From a checkpoint of a small transformer trained on Wikipedia: 12 layers, width 320.
Each number is 50 + 12 x the weight over its row's rms, rounded and kept within 0 to 99. Layers, rows and columns count from 0. The size before them is the row's rms in percent of the matrix's.

# v: layer 4 attention value, 64x320, rms 0.113, rows 21-38, columns 64-127
# o: layer 4 attention output (transposed), 320x320, rms 0.126, rows 21-38,85-102,149-165,213-229,277-293, columns 64-127
v21 090:58 55 29 45 40 58 33 33 25 47 67 42 62 58 44 50 61 52 69 60 26 62 52 63 39 33 72 46 45 60 58 40 46 48 40 40 52 64 55 34 47 38 50 51 56 49 56 63 50 47 53 45 53 40 47 55 40 55 35 37 74 60 69 54
o21 088:57 60 55 25 42 54 56 47 47 51 61 50 50 49 71 67 46 27 56 43 44 56 67 39 51 33 56 53 39 48 49 57 38 67 25 39 70 71 41 52 40 46 60 43 47 44 40 77 68 39 54 51 52 65 58 45 78 62 51 41 54 64 54 74
o85 092:55 24 65 53 68 34 56 55 59 51 45 68 34 50 50 53 59 56 60 61 52 51 40 63 57 64 60 46 59 55 46 55 33 63 43 45 67 53 49 54 44 58 59 58 46 39 79 35 48 68 50 75 63 43 29 58 51 50 21 71 45 57 60 32
o149 103:34 56 34 68 43 37 49 66 38 55 38 56 53 34 58 65 38 50 39 58 61 61 45 52 28 43 45 44 48 66 34 29 53 57 44 53 52 47 46 63 48 42 51 59 58 36 56 70 51 49 39 59 58 53 52 31 49 39 26 52 51 30 41 39
o213 110:54 68 70 43 53 69 57 65 66 43 41 43 49 43 28 34 46 69 14 20 65 64 56 57 66 62 36 58 58 18 60 54 54 30 58 63 40 40 48 58 59 72 23 36 48 81 45 37 59 61 58 52 43 43 52 35 55 46 69 41 47 66 48 40
o277 101:38 53 46 43 57 45 62 26 36 36 44 35 69 57 54 50 49 48 63 67 46 25 24 36 53 67 54 47 49 58 40 53 63 68 50 41 56 59 52 23 34 34 58 51 31 39 47 53 64 50 62 58 67 47 55 88 44 39 45 49 39 47 49 74
v22 100:25 37 25 51 58 54 45 37 42 65 46 63 65 55 22 44 49 33 34 62 62 28 43 60 38 49 73 57 33 56 48 45 51 67 68 37 69 48 37 45 45 71 61 44 56 21 53 36 38 68 65 54 53 67 68 52 49 53 58 46 62 43 65 29
o22 099:58 41 61 50 61 61 55 51 45 52 36 62 54 40 58 53 25 53 46 60 40 67 61 46 57 42 44 60 46 47 54 58 47 44 46 39 51 64 74 45 43 74 38 49 46 45 55 21 50 48 54 61 55 25 33 52 36 54 56 47 44 44 56 49
o86 099:52 72 55 61 45 40 50 82 38 53 43 52 35 30 45 49 67 35 51 37 39 58 46 52 44 38 38 61 65 32 45 36 39 63 60 57 51 52 35 52 89 41 37 50 41 41 62 56 25 33 54 60 39 75 35 38 53 54 38 54 67 23 43 63
o150 094:37 49 53 32 60 59 40 41 43 63 44 35 53 41 49 38 43 38 55 70 23 20 55 71 51 27 15 49 45 53 60 50 57 56 42 34 74 28 56 42 48 78 75 68 36 45 59 63 46 39 49 27 46 30 36 66 70 63 48 50 53 54 61 44
o214 108:65 46 55 55 44 41 55 40 49 32 57 40 44 72 37 35 55 76 66 41 55 76 48 60 65 51 42 63 61 33 35 52 51 14 42 64 37 62 45 40 53 36 34 43 68 65 31 67 61 52 36 53 37 50 47 68 49 48 66 25 43 54 32 37
o278 098:46 43 43 55 52 53 54 60 61 49 50 44 51 50 46 63 36 36 61 49 42 60 22 49 34 60 56 49 46 56 48 42 33 68 53 38 66 35 58 44 40 57 37 61 47 40 49 16 18 49 61 39 72 38 58 23 74 56 31 77 53 52 66 58
v23 100:73 66 36 35 44 43 49 50 41 25 50 57 66 62 67 51 47 53 54 48 46 34 69 45 45 68 45 58 31 65 52 35 68 48 58 44 81 39 65 52 52 72 56 59 51 42 48 63 44 48 52 32 52 64 59 34 61 40 60 53 41 45 53 59
o23 096:65 52 52 37 56 50 43 44 58 61 55 49 46 51 33 51 57 67 42 38 63 50 44 57 62 47 47 29 55 42 38 57 56 45 52 36 38 53 60 59 34 63 38 47 68 59 50 56 53 47 45 45 47 36 63 53 37 59 51 60 52 35 65 44
o87 098:28 63 46 40 52 54 23 55 57 58 54 49 38 40 61 43 44 50 45 62 63 54 46 43 43 48 59 55 63 63 47 56 42 41 59 56 41 55 38 41 28 38 30 50 49 31 58 50 45 69 74 35 40 18 35 71 46 60 44 63 47 57 43 42
o151 098:49 41 41 51 50 36 42 53 48 47 28 53 61 48 65 43 63 41 55 55 35 55 50 54 57 62 52 40 27 42 50 39 69 37 51 51 48 62 29 41 39 34 58 72 51 53 53 43 43 52 51 37 71 28 62 53 44 34 36 50 49 51 32 43
o215 099:36 56 68 57 53 57 44 37 38 60 66 56 55 45 40 47 55 43 47 49 63 53 26 73 31 45 38 50 67 30 51 35 36 59 39 52 39 48 62 61 56 57 50 40 39 47 45 36 40 41 53 53 58 42 48 51 32 54 39 51 64 51 57 39
o279 110:49 57 42 69 42 39 49 69 55 43 50 39 43 46 33 48 41 70 50 62 33 54 66 33 49 49 42 56 60 62 54 48 58 38 47 59 72 46 48 35 72 53 36 50 70 38 50 33 65 52 30 45 49 60 28 50 66 44 54 47 60 70 48 62
v24 095:41 45 44 40 43 39 59 50 30 67 54 57 61 22 50 32 49 37 57 46 55 44 45 60 45 79 59 45 54 53 57 57 50 35 48 37 61 70 42 39 42 73 38 57 59 50 52 75 42 45 37 45 66 55 41 52 30 38 81 50 41 37 55 43
o24 097:43 62 46 37 55 44 34 66 51 42 56 46 65 51 30 56 47 48 61 48 60 59 51 57 36 44 47 44 63 33 48 49 48 72 51 36 54 41 35 43 41 43 33 56 52 64 30 66 41 49 59 55 37 37 59 58 56 27 52 60 46 35 35 51
o88 100:46 37 62 49 24 69 48 63 45 61 65 61 52 34 70 66 53 45 70 45 37 49 48 30 57 55 49 62 53 55 60 44 36 64 27 74 40 58 59 62 60 45 47 45 58 58 35 58 75 36 42 60 48 65 60 59 54 60 57 35 48 50 45 43
o152 103:53 47 32 61 68 59 65 56 28 44 51 65 42 56 59 49 43 45 55 55 66 37 47 49 69 47 54 50 43 50 55 38 53 19 52 69 55 41 66 60 49 72 70 74 87 60 43 47 59 44 12 55 78 64 64 61 43 48 68 37 51 47 59 34
o216 104:66 53 50 67 50 45 54 48 82 38 50 32 47 69 47 48 57 52 48 54 46 43 60 58 57 53 56 38 40 57 26 50 53 69 51 30 56 54 22 36 47 37 60 71 43 37 77 22 22 54 40 36 49 46 41 59 55 75 43 42 48 56 49 70
o280 092:28 56 51 35 42 37 21 38 25 92 57 40 37 39 58 40 48 62 47 55 44 61 54 60 55 54 44 44 62 55 66 28 63 44 50 41 39 40 60 73 83 62 62 32 53 40 51 55 59 53 56 55 40 66 40 56 20 45 54 38 61 49 78 34
v25 100:36 52 68 43 54 42 45 51 31 42 64 56 42 42 44 54 49 57 51 55 57 48 53 45 71 62 42 53 70 59 61 61 44 34 42 46 66 30 51 30 43 39 50 37 44 53 48 57 72 20 47 29 31 22 44 46 53 20 35 46 65 22 47 41
o25 107:48 45 40 52 52 62 39 57 32 59 88 43 62 53 47 29 38 44 68 36 70 39 55 45 48 35 56 51 58 65 45 61 69 64 56 50 33 24 64 38 42 45 45 49 55 43 31 56 48 62 48 37 56 39 60 53 47 56 49 57 57 58 45 55
o89 094:47 78 74 50 29 41 55 25 67 58 36 52 70 24 66 73 58 38 45 60 70 53 56 57 50 53 40 49 49 42 32 46 26 53 45 61 61 52 52 64 35 62 57 47 39 26 49 33 46 58 50 53 64 40 27 68 78 61 23 58 56 51 52 41
o153 105:48 65 54 36 47 63 55 42 46 65 70 49 65 59 52 56 41 42 37 44 58 39 35 50 64 48 48 48 41 50 62 54 56 37 43 61 57 42 39 52 47 62 44 66 48 51 40 45 51 72 58 57 35 63 70 52 61 43 31 64 45 46 61 26
o217 099:61 52 40 70 39 56 43 55 76 47 48 62 36 67 58 58 59 52 55 58 42 35 63 44 45 53 51 48 34 57 40 48 57 47 65 37 36 70 56 50 43 44 64 50 67 68 63 72 31 62 59 69 44 51 41 53 40 42 58 39 69 52 41 55
o281 094:31 31 66 53 45 42 40 52 38 39 67 48 59 46 45 54 52 42 46 60 41 63 66 46 51 44 61 64 44 60 52 43 66 38 43 67 63 48 39 53 65 35 34 37 51 59 55 29 70 34 49 33 59 35 56 75 57 63 44 44 27 59 32 34
v26 094:35 28 20 59 60 45 64 48 74 52 39 17 40 49 57 50 58 43 59 59 52 64 26 46 62 34 30 43 44 50 51 71 48 59 51 80 51 50 75 50 52 52 44 65 57 59 40 46 49 40 41 43 44 25 59 48 36 51 62 48 59 78 44 60
o26 092:67 66 56 50 52 50 40 43 55 49 51 75 47 52 20 61 39 48 54 47 52 36 74 61 51 40 41 49 59 48 52 52 49 39 43 36 32 38 44 22 40 29 48 36 55 35 33 73 51 58 42 71 48 80 38 47 49 50 40 49 43 67 46 71
o90 099:49 33 26 33 60 54 45 56 44 63 56 50 64 52 47 24 79 56 64 40 33 33 62 56 60 53 60 38 46 34 55 40 57 37 70 51 52 63 63 53 34 53 48 51 64 35 57 49 52 68 47 37 52 48 41 39 35 61 51 52 41 25 49 49
o154 096:48 52 33 63 46 39 48 54 41 46 42 18 38 59 48 45 66 66 40 51 44 65 54 59 71 38 46 53 75 68 45 23 60 51 34 43 59 65 56 46 51 38 56 48 37 61 47 42 51 52 42 48 61 58 60 40 58 46 76 48 51 46 61 42
o218 100:39 73 62 51 41 48 46 52 45 21 44 75 70 44 71 65 26 38 47 43 49 54 37 59 28 62 65 54 40 45 57 50 38 71 46 42 61 45 36 62 57 52 60 46 41 46 41 43 48 37 47 51 32 47 46 54 60 33 20 58 53 49 66 67
o282 093:39 48 44 54 57 52 32 46 49 47 43 30 40 51 34 60 62 61 62 43 68 71 44 41 55 32 50 54 54 74 26 46 50 49 30 71 42 61 51 59 44 52 38 69 56 69 57 61 49 76 51 42 38 38 65 60 45 45 49 40 51 68 42 41
v27 102:41 59 39 44 48 41 36 52 80 38 58 55 42 37 58 51 50 54 60 24 35 75 60 53 60 54 68 45 58 42 79 67 47 65 35 48 60 23 56 56 56 31 57 49 60 64 48 62 53 55 66 36 42 44 38 50 61 47 46 41 41 46 66 42
o27 105:57 31 38 30 38 49 42 55 54 60 35 65 59 45 48 29 82 35 31 55 34 44 37 37 62 55 57 50 30 55 66 55 64 41 60 59 50 49 42 51 80 35 41 45 70 54 49 52 62 55 50 48 53 71 55 52 37 36 47 73 62 45 61 36
o91 095:49 46 57 76 57 56 54 68 67 71 35 48 32 55 16 66 51 48 45 33 52 56 48 37 61 53 61 52 67 43 39 57 48 34 40 40 60 49 52 40 62 49 40 77 24 53 42 60 55 48 51 74 48 31 42 27 22 47 48 45 43 44 30 57
o155 106:42 42 61 55 67 53 56 58 45 63 54 28 59 59 38 41 56 72 48 42 45 36 47 48 39 57 67 62 47 52 66 58 45 50 33 60 74 29 53 61 40 41 46 41 44 23 60 39 45 54 66 46 53 38 54 51 64 55 53 57 39 34 41 93
o219 101:43 54 59 43 62 54 51 31 23 31 57 53 46 59 63 71 43 59 46 77 38 19 61 62 38 49 26 42 44 44 45 42 44 45 63 52 34 75 48 54 79 61 54 47 58 50 57 46 39 59 39 45 43 38 66 78 59 59 64 38 35 53 37 47
o283 101:42 37 34 50 21 33 39 57 57 42 41 48 49 42 61 34 53 44 54 24 68 72 34 40 52 41 63 58 37 35 60 61 40 59 44 37 45 33 66 55 32 55 32 73 51 60 33 73 58 44 60 78 45 60 44 63 59 43 35 54 68 32 47 42
v28 106:38 56 40 49 49 62 50 71 40 54 33 41 48 52 54 40 50 47 62 59 62 72 50 52 33 46 44 35 61 75 43 43 39 22 56 31 47 57 44 44 51 49 53 60 55 37 26 78 62 52 53 56 40 43 64 41 65 52 77 40 48 33 35 68
o28 094:62 34 68 39 75 59 53 38 55 57 43 53 47 55 25 55 42 70 29 69 47 46 69 57 66 28 49 42 54 48 43 63 76 42 37 39 63 51 62 47 29 70 44 50 60 51 54 54 40 61 53 55 57 67 55 43 64 63 37 51 40 44 44 57
o92 100:56 57 47 67 25 33 50 61 19 64 32 41 49 56 54 68 46 67 55 50 52 52 38 60 36 74 61 50 36 41 64 47 36 52 51 35 50 33 55 35 31 53 54 35 37 64 53 36 52 70 40 50 62 32 59 52 62 41 49 68 55 31 59 55
o156 098:43 56 60 65 47 39 44 71 44 57 63 41 53 47 61 58 44 31 59 53 70 50 52 47 44 42 54 50 60 38 52 42 69 58 46 39 45 55 48 60 36 52 45 65 56 41 47 43 33 66 42 61 54 31 46 31 38 44 45 48 61 39 37 46
o220 109:54 28 51 38 47 45 21 46 64 55 52 62 37 54 61 50 56 60 53 45 57 46 60 43 38 58 46 52 53 48 52 63 55 78 43 66 48 47 54 64 99 63 55 50 43 40 58 46 28 43 46 53 52 65 32 69 33 45 44 43 47 58 57 57
o284 104:47 69 50 42 58 50 61 46 46 47 54 32 65 59 47 37 42 36 36 29 48 61 44 52 59 45 35 53 56 33 37 39 23 51 49 42 40 49 46 56 42 45 66 32 38 59 49 56 47 53 48 61 30 63 54 39 45 68 46 49 43 66 63 74
v29 098:56 50 42 38 50 49 63 36 38 51 53 51 48 35 57 39 52 45 70 57 61 61 56 56 36 44 39 45 58 58 35 44 58 34 46 57 72 37 43 61 54 54 52 52 64 68 62 66 51 60 35 56 38 64 33 53 58 60 44 55 52 42 53 31
o29 093:46 37 51 43 42 64 45 36 61 38 42 51 56 62 55 25 33 60 43 19 57 60 52 65 40 65 57 50 67 60 50 59 61 44 55 43 39 75 49 37 50 38 40 66 46 55 35 61 55 72 48 46 62 56 46 58 40 51 74 59 49 50 48 18
o93 098:68 52 56 35 36 79 67 59 70 47 55 42 37 47 53 51 59 49 51 73 49 32 47 48 66 51 50 52 38 69 45 70 45 51 41 45 32 27 74 53 51 37 39 45 40 39 64 42 74 46 63 42 56 43 50 69 59 50 44 37 29 50 22 66
o157 103:59 36 53 63 46 47 57 75 33 64 45 70 40 39 56 39 43 40 41 42 47 64 42 61 54 46 40 51 38 39 57 52 53 50 51 51 71 37 66 68 34 37 58 51 22 47 37 74 30 56 56 38 64 40 44 39 48 56 49 43 67 53 60 64
o221 108:38 67 55 38 62 35 31 69 52 53 52 49 56 65 56 80 28 33 43 62 53 47 24 48 52 42 56 69 44 48 61 39 35 42 34 46 36 54 45 60 67 74 48 71 52 37 41 32 54 52 52 57 57 35 48 38 44 37 45 48 40 52 57 51
o285 105:55 55 42 53 39 54 65 58 43 57 64 65 42 40 52 40 83 71 46 46 51 52 74 43 46 60 32 37 69 48 47 57 38 57 60 43 63 51 60 30 77 62 64 46 51 63 73 68 42 51 57 55 38 68 63 59 42 62 47 64 58 41 48 54
v30 108:55 34 36 35 38 29 31 66 43 39 47 29 49 50 57 60 38 29 39 41 38 63 57 43 46 57 49 50 31 46 34 56 49 62 47 49 57 54 37 42 37 60 37 53 56 40 56 31 37 47 61 59 46 55 47 55 20 54 45 51 69 64 48 53
o30 110:56 45 45 69 65 39 61 49 42 61 31 67 34 57 55 53 43 58 32 43 48 68 63 52 61 56 30 37 33 53 34 41 69 43 49 55 43 43 40 53 53 37 48 48 33 63 23 78 63 57 58 48 37 52 34 51 80 66 45 67 60 29 35 45
o94 088:56 62 45 41 36 60 50 57 49 51 58 58 35 52 52 40 43 56 51 36 46 39 30 31 29 40 54 31 58 50 45 31 69 34 67 52 54 42 57 41 56 55 60 57 52 49 73 57 51 49 46 56 59 42 53 62 22 35 45 21 49 61 56 44
o158 098:40 71 53 28 36 67 55 42 33 28 49 43 42 41 32 39 43 37 35 50 37 43 64 40 42 25 43 63 37 42 55 59 51 45 54 52 64 64 58 47 68 47 35 73 65 61 18 39 63 55 58 66 65 64 36 40 63 43 59 52 33 65 46 58
o222 118:36 47 64 49 34 68 52 39 60 34 49 38 60 53 53 44 70 66 63 39 49 45 31 66 50 58 53 37 70 61 52 59 36 46 48 33 30 56 54 81 46 44 55 38 31 58 67 56 57 43 16 39 46 52 57 60 45 46 53 54 46 57 68 56
o286 109:70 54 39 42 67 34 56 55 58 53 39 53 70 38 41 49 29 33 41 54 63 48 44 48 57 58 50 66 51 37 53 45 58 57 44 49 43 46 53 34 39 65 77 57 87 43 48 28 48 43 66 47 44 42 59 28 47 46 63 53 47 54 24 42
v31 096:42 44 75 52 44 51 60 37 29 48 39 71 48 55 56 44 71 69 70 44 39 56 27 61 44 70 39 55 36 57 45 56 71 37 44 48 71 49 54 29 47 37 46 68 48 28 18 59 69 52 56 70 40 51 36 54 47 42 58 43 66 65 44 53
o31 100:68 39 58 36 42 66 54 55 44 45 39 45 73 39 54 46 41 59 68 53 64 41 60 61 25 51 50 59 58 39 70 63 45 41 56 54 49 49 62 51 62 42 45 27 53 54 39 50 60 54 65 73 44 39 48 75 55 61 64 23 64 45 55 54
o95 090:24 69 46 36 51 16 43 32 67 41 62 36 39 51 49 65 47 49 43 54 54 44 58 32 53 59 46 52 44 42 51 41 43 58 45 30 53 30 28 45 72 55 48 66 40 48 61 41 50 47 37 61 78 49 69 46 46 24 52 48 52 54 37 68
o159 109:46 58 51 41 78 48 45 52 54 53 51 29 49 71 54 59 64 52 31 54 51 56 32 61 65 46 16 44 51 51 54 37 29 47 55 35 54 53 47 30 40 62 41 47 53 45 40 54 72 60 36 55 67 37 56 37 56 53 59 57 51 54 45 31
o223 102:58 45 35 51 45 50 31 68 65 67 46 67 48 42 50 50 40 26 38 45 52 31 64 46 33 48 52 41 45 48 48 64 58 66 57 61 41 50 55 46 40 51 57 46 42 53 64 29 28 40 38 27 52 49 57 45 49 38 50 53 26 50 55 51
o287 099:56 57 50 39 37 68 64 41 48 47 62 43 37 46 45 33 55 55 61 72 31 63 54 51 65 51 50 52 69 54 50 52 59 24 30 45 56 58 31 72 62 75 52 37 55 50 42 78 40 50 79 51 28 64 42 40 57 55 34 53 67 55 53 40
v32 102:40 46 38 72 46 41 49 56 43 58 73 55 46 54 52 54 43 46 34 55 41 54 56 60 65 52 17 49 53 46 62 54 73 74 26 40 41 70 55 62 56 29 35 56 31 40 66 47 33 42 46 32 36 35 63 55 37 32 41 33 52 52 68 38
o32 098:33 32 55 54 48 53 54 52 53 28 26 62 64 63 65 60 41 32 65 44 65 73 57 39 32 31 42 64 43 28 43 59 51 51 36 50 34 31 65 51 52 54 25 31 50 62 39 68 50 39 55 50 41 46 50 53 69 46 57 52 53 40 48 51
o96 123:65 42 40 45 49 54 65 47 38 47 31 46 37 55 41 36 38 54 27 45 42 29 59 43 51 54 49 48 29 51 62 79 41 14 57 45 50 38 57 40 51 37 58 54 54 51 36 60 67 39 55 55 48 61 67 61 54 66 73 47 44 46 37 57
o160 101:50 49 67 71 35 50 39 54 52 35 74 60 55 33 55 64 58 33 56 46 59 51 35 51 37 44 27 43 78 35 52 41 49 57 44 57 64 69 59 53 65 53 37 41 48 42 63 39 30 51 48 54 57 57 38 56 56 57 70 43 62 69 37 63
o224 098:40 44 55 54 37 53 42 62 44 66 59 40 38 62 47 36 60 66 55 52 57 39 30 33 56 53 66 60 74 80 50 36 64 54 68 60 40 51 25 41 72 66 80 36 46 31 57 36 55 53 49 62 43 58 38 22 51 40 34 75 33 45 44 50
o288 091:45 54 32 38 62 44 55 63 56 62 35 64 42 60 48 47 26 58 57 60 27 39 45 74 45 42 55 38 37 60 48 43 52 52 49 47 47 44 51 43 62 52 33 44 63 55 53 45 44 66 68 35 53 44 17 51 20 81 60 30 53 54 40 27
v33 102:46 40 41 56 64 39 32 70 64 45 41 40 45 42 55 47 66 53 45 45 60 44 35 54 57 25 64 42 48 48 80 60 58 49 50 32 50 68 51 40 53 45 38 59 60 39 37 71 41 47 53 39 47 40 42 45 72 34 68 51 38 60 57 86
o33 100:46 51 42 32 59 52 44 51 61 63 54 46 54 49 35 49 60 50 54 57 46 51 39 44 54 54 51 72 51 51 42 26 42 69 51 60 61 39 32 53 60 58 56 43 45 53 56 24 50 37 21 43 52 59 29 51 45 44 39 60 48 49 60 58
o97 102:40 63 69 58 39 47 55 64 44 48 36 40 48 29 33 79 29 49 22 33 63 38 69 47 35 45 59 55 55 58 46 44 52 46 61 31 51 74 54 50 36 42 40 41 51 48 42 62 45 48 52 77 63 50 58 31 59 52 59 44 46 35 66 56
o161 103:57 28 41 50 59 65 40 43 48 37 51 33 45 45 64 31 47 40 65 58 52 53 39 60 33 53 57 39 50 74 52 58 48 44 46 39 32 45 65 48 32 66 52 48 57 48 43 43 33 42 53 45 73 41 51 36 65 53 43 84 78 59 53 44
o225 106:60 45 49 44 21 36 73 44 54 38 58 42 72 52 60 47 37 55 55 62 40 47 57 40 48 58 39 52 46 58 52 53 63 61 44 74 33 53 49 49 58 28 58 35 37 61 41 36 60 46 60 46 41 45 45 74 34 40 51 30 52 52 40 45
o289 093:38 35 40 47 68 68 43 54 48 52 40 68 45 48 61 50 73 40 36 55 51 42 64 45 54 58 60 38 47 44 54 33 46 38 43 24 63 58 50 41 43 71 34 59 62 57 42 44 42 65 51 36 53 45 49 36 43 65 63 53 63 50 38 54
v34 101:42 61 52 59 31 52 78 37 51 41 60 52 55 46 59 53 46 27 32 25 57 43 35 31 59 45 48 43 55 33 51 60 74 67 45 36 32 44 51 60 61 59 42 57 40 52 51 47 30 37 35 39 60 78 31 39 61 49 51 45 66 46 36 67
o34 100:58 58 51 33 61 46 35 48 42 47 67 42 48 66 59 62 54 46 69 44 50 60 68 50 61 49 53 49 66 71 49 50 17 70 43 87 57 39 48 50 10 38 54 51 56 50 34 45 49 65 42 61 29 44 59 37 80 41 35 56 39 61 17 67
o98 110:63 36 55 44 61 50 85 27 52 52 35 19 55 52 31 43 30 38 65 57 43 33 53 60 48 26 41 50 50 35 65 29 51 19 53 53 47 37 53 34 58 40 44 64 42 63 72 40 42 51 55 55 45 45 66 60 50 59 62 39 52 39 44 30
o162 101:54 51 49 49 42 60 38 38 59 65 38 55 33 33 49 44 36 50 41 38 38 53 55 54 46 45 61 50 31 51 48 28 49 57 73 35 41 33 52 32 41 58 70 24 58 49 59 66 36 51 58 50 43 42 55 61 60 40 29 50 49 46 64 44
o226 096:57 60 45 52 38 43 32 56 61 39 42 62 46 65 57 49 56 65 61 56 57 53 51 41 41 65 60 62 34 61 50 62 39 40 38 40 54 75 61 32 66 57 43 57 64 37 56 46 78 66 62 63 46 42 73 46 28 38 57 49 28 63 77 46
o290 095:58 45 68 54 52 46 43 59 49 52 61 62 52 40 33 47 61 38 40 83 45 31 64 57 64 45 41 39 50 51 51 56 74 47 29 42 47 58 54 76 61 47 58 48 49 45 42 42 48 38 30 61 54 76 23 52 66 51 51 66 60 56 46 49
v35 096:35 49 70 48 40 63 34 43 57 49 47 55 28 72 63 38 41 69 52 54 54 56 66 62 43 51 54 61 56 44 46 47 48 48 28 60 61 51 33 47 55 35 48 70 57 54 47 50 66 61 59 30 31 27 45 46 23 33 50 34 71 60 35 50
o35 102:59 64 48 38 51 51 41 61 76 61 54 28 61 51 54 45 73 61 45 44 34 58 51 58 58 39 32 28 41 54 56 71 40 41 53 53 55 75 59 74 46 48 41 49 55 52 62 58 66 53 77 50 53 32 35 56 59 52 77 52 57 51 57 52
o99 100:50 34 51 29 46 43 47 47 46 37 64 64 57 30 24 32 39 55 51 54 52 60 61 55 51 72 52 72 26 58 71 52 61 30 52 46 50 38 37 54 49 68 56 53 53 46 37 61 22 55 48 43 31 58 46 51 49 37 57 63 35 39 38 40
o163 106:62 38 73 62 29 36 60 72 62 65 49 66 60 66 29 47 61 50 74 50 49 58 52 39 45 55 31 61 44 61 48 17 58 59 50 36 57 43 80 62 52 42 64 34 56 50 35 35 33 52 23 56 49 46 49 59 41 74 38 46 53 71 38 49
o227 096:45 61 27 51 40 49 57 48 58 58 55 50 53 47 67 56 39 41 45 60 42 57 35 49 47 46 37 30 60 47 49 66 52 54 49 34 51 63 33 37 16 57 56 40 47 56 48 31 56 32 68 65 52 52 47 28 55 61 35 37 62 44 73 47
o291 095:45 28 75 55 61 46 65 54 31 63 50 47 53 43 45 57 72 54 45 24 66 51 46 37 41 56 57 35 64 46 41 33 49 54 44 75 45 35 34 55 65 58 37 43 47 40 48 35 50 48 33 28 33 51 64 51 16 23 64 54 32 48 65 55
v36 104:72 46 47 32 54 33 67 44 45 60 46 30 55 41 50 58 45 51 62 70 55 49 48 45 48 52 65 38 51 57 56 37 41 31 68 44 62 37 48 58 40 26 52 51 40 28 29 44 43 40 60 58 58 35 71 48 54 49 42 45 42 37 57 15
o36 091:64 36 53 62 46 68 36 33 68 74 57 67 47 31 46 45 46 49 38 33 53 52 56 57 75 47 35 56 44 69 39 71 41 47 36 32 44 47 65 28 55 61 44 42 31 63 71 47 79 44 51 64 44 48 41 75 47 48 32 53 63 72 84 59
o100 096:37 67 47 48 70 63 61 57 61 43 73 39 55 58 53 64 66 34 71 47 53 39 42 46 31 44 61 46 70 65 49 67 65 49 74 35 54 47 32 67 35 38 50 50 62 45 58 46 43 44 40 41 39 48 29 42 46 42 67 68 43 35 34 63
o164 116:54 42 46 63 67 33 84 63 35 48 49 61 37 59 54 46 46 33 44 55 59 46 37 60 42 52 79 44 35 60 58 53 43 31 52 64 41 37 43 60 42 45 56 91 57 28 55 48 37 46 49 55 49 55 69 40 45 61 60 59 43 48 50 39
o228 102:31 67 56 60 34 40 28 36 41 25 60 66 52 54 50 31 67 72 48 32 49 64 50 61 45 44 40 58 70 57 41 47 49 71 52 57 45 44 58 54 53 56 32 23 46 66 41 55 47 48 33 51 57 48 31 63 52 44 49 35 50 58 56 66
o292 094:42 48 60 63 74 47 44 69 35 55 40 56 62 41 54 57 47 52 50 73 37 36 35 36 56 51 35 48 44 45 34 61 43 81 53 42 49 52 45 81 24 49 71 58 46 69 52 71 53 51 51 44 47 48 40 46 65 53 45 50 51 53 39 56
v37 100:33 79 33 47 36 36 66 55 80 47 57 71 44 60 58 58 40 52 39 52 51 55 59 70 39 40 60 46 50 32 64 54 61 65 40 45 57 53 56 45 63 56 21 46 45 43 56 50 44 48 43 42 50 44 47 53 71 49 72 62 34 54 30 21
o37 099:49 65 64 59 61 76 36 46 50 57 51 42 45 34 37 56 45 58 68 59 40 37 32 54 48 45 39 36 60 69 48 42 35 49 56 30 47 51 40 64 49 46 59 35 39 62 46 62 56 47 59 56 46 69 34 55 48 48 32 18 62 54 45 58
o101 105:56 48 55 41 72 45 70 49 52 51 66 62 38 54 54 30 32 68 37 37 47 38 52 60 57 61 52 48 21 41 50 57 55 48 78 53 66 60 44 47 56 78 61 61 37 51 52 51 64 58 60 74 34 46 67 52 47 39 45 55 46 43 55 48
o165 107:26 57 33 57 52 43 53 57 68 47 30 54 46 61 68 70 54 50 64 39 22 65 47 78 44 42 46 62 47 80 59 59 41 66 33 56 33 58 52 60 46 62 52 39 39 51 67 42 69 59 68 64 58 44 54 49 49 45 39 49 49 25 34 36
o229 093:43 59 63 56 45 72 40 55 23 71 46 34 46 54 50 61 48 45 24 62 45 38 55 47 59 65 67 47 54 58 46 44 42 40 46 40 55 41 44 64 49 59 52 72 53 68 46 62 49 56 40 38 54 68 59 38 33 51 52 45 43 66 71 62
o293 097:44 49 59 53 40 58 38 48 32 53 59 41 38 39 44 54 55 53 57 48 57 68 34 40 35 28 29 52 40 51 61 52 65 42 67 51 39 44 46 49 45 35 17 53 54 45 50 46 50 51 44 51 57 27 37 70 79 43 82 57 44 61 41 43
v38 100:28 47 29 71 55 68 26 31 52 60 37 43 50 48 60 53 45 65 32 60 50 40 58 33 66 88 40 31 32 33 48 36 51 24 58 47 37 51 43 75 45 34 63 40 44 49 52 42 56 46 71 55 69 44 44 51 60 44 70 34 29 36 50 37
o38 089:62 60 59 60 49 45 50 68 73 56 52 43 38 37 62 42 63 47 45 36 53 79 36 41 68 48 36 47 47 16 54 57 22 46 49 33 61 56 41 68 51 43 44 75 52 65 42 41 44 58 50 51 47 46 39 57 55 35 71 63 68 43 46 34
o102 102:52 16 48 34 34 53 50 31 30 48 36 61 32 42 55 28 42 47 43 53 35 49 63 34 22 43 68 59 44 70 42 61 49 47 43 64 49 45 55 51 57 69 35 58 54 54 43 60 58 37 54 41 29 40 39 62 65 69 64 59 33 54 44 47